Weights of a small transformer language model.
Size: 11 layers, width 768, MLP 1536 SwiGLU.
Architecture: RMSNorm after residual sums in early layers and before blocks in later ones, rotary positions, untied embeddings, normalized queries and keys, some layers without positions, some layers without attention, local attention windows, value embeddings, a smear gate, capped logits.
Training: a variant of Adam for these matrices, 561M tokens, 4278 steps.
Each number is 500 + 50 x the weight over the matrix's rms, rounded and kept within 0 to 999. Layers, rows and columns count from 0. Numbers have three digits each.

# layer 2 attention output, 768x768, rms 0.0152, rows 391-419, columns 480-575
451477412511476469501510522514465452523489537511467541532504460510496479463497474410629487504514521496496461400556503498528460603548486430573529535560487514436546458501526571488483534451526514523416520515473496452480441553503515561455547449623497382525482519597513448518438556434555487494
473528457514480557476484541585457457628505501481507463457514495460488506598508518476482483477485444503573459490454506493534406526446591645543468533526575515548488554475514532571593478567521560489476616493544483547485530519492496407393441458420420434409518477473554374426483494556466506491
531570519608544435575529512437489443439496472551473451494606451524593560492493479551509565361523456569489511510470460506475456525584513479439548444542520515410487480536474551461481432456541504463543594613440464502460495496501516507615450534542591584454496464529457529516566497408478548514
457464496548516490610495528488515471429380514558539556434493500514483461582529505441525479556527573575577515475510544533506430460530461486532485545582403442557411469554495552476527553523419450527477509406507553529486516532395459476440428456530502519519538504542517558469459559533540446446
527453559550483522505404459456555581449581534536484522531515538512499463505519375484424593489442515480508490361480520571495467447483457463450526588520591498481488473552583494536407532479456388444480482453517535467507582512448411502508489511538502577553604548484622559551526535479446531526
499443399488419432543473444512513507434539495487509421630450461456540424492534505448551484605501577473510526444598450581620502465489450509543511492528399488526460460523509443481520543516421509588377634472595523483626612457525422549441500524437428506521524587445474515424492543534564512490
587520505525535523570547566551476513437527519479563430383512400501598552499487551525485452544536496419558533511588548578506457561553536539509441477537516578417572460516525513485524531518504459493524456510377519489554420516551560566459513529513459576550461427436472460528478510556504585579
528481490454529503524593426552384473453464502477487583431579497455479496503490444515541485536391570510524477502483503489505439529502494524514386449536422435590515470424457587484540498481559533488579595471424497534485488540531502564441513447513512495555494520549466471543523528515480498506
569531504421478506502457511551486394482473536513439474501523530510506528522568475486511513502490455487526520530491558556475483561467557518438487524504462456525431513462522494530420495546519470403531492526456549509485535503491501502500485435486592538415471487596512493517468541496533501508
476524471466521424479536577503563493513478437508472427488511473399569550574566534511486560611481486596409491498507560664410432551580543473523514558518480492510571528474472530530505493540470484473630464542463509502555450550445387482475591446530418415438460531482498448529553441551459480435
507591524445529582471514501467478503541481574495424513469560528528515583517509535574474463543460448499428501513477407468451516498473479458577447500482481427538531554438438498582506539537463478463513541525501475468537428500438468496581574484554483487543542554448519464563473500450447451408
459465323549416472569495528493460554576503448504509462528483500538454517509559466487423396575386474483518472495556484402471513423570536450471463508511515483479582409486496482470488541495444508442409542502540471636428503493468533468410416513491428531521530550440489547515499518511537429462
456511499548492498516572468484439476435516476446533483448485566497487633490531554473549426446491494421534529465499492482432544511453499509568459555535530545546549559470497480556442501453542518539480566614549442474478544581569464528516513449449556490389439548553573554498492502555450476612
418547462510533465563545485506503488484426533554547349494507540444399473629408443545597481446516542406618402573482468486476503546647495468512535405540475538472484535429473470582539487392487552432518516502481503552457595537495408564485515465475548461489442525551402373397541484451507487499
639488480485532450538519453438482505532463496512490550556562455419470545508461446531559492529552539599387546574474535460522531523399510531474535524519575470451592502550480474506464449560531600463561479494498558591442497472470546449430511518437469530416441499475507476468471517543516445516
449458526482463559539508515517487509562493576517543537616533522499330503545495490488518442485474434577435505447427495524516567565585455506557472579529474415476525507520446445492444495485521460389475544433466531513444450463426473535480521503484418444495506520501509591553570541475518500502
525476541502445504523522471478492489444385490512476499534464526486502438476615570474538530491507428492535437416495528515509479536500605580540514509532541583483540489536535537546512510547555535489536465563522484554437447493434493519418479524470525514506598410504531477529464419441519493520
389504547507539517528505555529534484475501514567525504519486503626463456496446443459570494446464535485573454443510558469468457466464390576473608534580526497443453513513493471573508511535495486395504418493475486485507469548449444580399485544585489494505526559561551571513520492539435514520
487484471415467547493417460524547511619500474469443443418467473516501579487442525536436469520493505466472567532521483462523471505475558452570550441509515454515477500445555590484571589441487496548501514539539402389557453552550485432465585427529450474543437512522473483466502502454530464567
520454464526562481503410542511521507478519543437537551543527497536485530421438465511440463505420431616534658526462524421444556485536503460589492548452477424444499443512525439494517542560421409479477484508480552572548477491505504413509496565469513598528510576525508569497477457488538470534
418550458471545458476480460521431437492527542454624501350510376439437484452291451554532519506471578429476510431515562418454475550533417481462498472486573515480521474444478484448402420432564508544490469456519552521414533464393436497428467518489436460513522496463459450468501464471471471506
442574517496534577570523497485487490601457546495454471569480539509418465552553423523537463466416346488512504437517539612493523452529536467538504465532469444530490569526440501577527534414527522394509515493520596501536471429477521494541539517557555472478424471567571487493538501617441569487
489466495584443562507524573551461552469417492544498514477463466582481516500543520537447516433505569614509579514503571466406507503489634497541508505542414494435528518456504519478557448505490557480553445482608551499402422519575543451432534476410522513509510552558412407509434454428505481623
457520466540469574568508474489439535543520486488407567474547426493430531548495536570556514502492399522374540514534496456502545521575458469509490516506464539502519516511562500534523491539503526473516422514559511559430480517508572532536458532498458548408526462615475495553563512564494462529
486449569435523459347481466488380535477506495471644490544440434463471419450496603548394498409509448526473521509478511423485490565415502449441492549540528514436416621416397565444554473524547430520486490551532523456505474474589488434528493487485449465495514478504431452523485440531490459488
510595471483518427573542319552510470548550481452470522489494509472524501460485562514442480532455429499523495475481394631487428453481486544489470520445525457547593519513500524490431549489443546512463523485420442597522426478571455474470532523471429494506510611405579415420434501463486504391
565487507565433464477495610369409442523450566536526501497458583470491496482429468460456544422494509556427511481458676477505567524503444548428475520500421503462460582536485481517481484423532505423462493460519473428486468586487529523535457482397577607427452453474499587465466438459529498536
491376520563510508521498544522601417568500460461480485489586493496478476480464410449521586527495490561509518479477442433429419515506506555498412492507445490570378500475569494460407549479594517523480518473451521455585584506538470506537489474527570500481529459491505495517484439428524590496
568540531438536473452628481477465471409510470462432459494528507474565641579608481500531458583550504470438498535499470565473466463490574482421523559522459524430483492420448497479517514522501407509473560510497461478521529511509440524483545477501475539497540458471488545471538330509456504472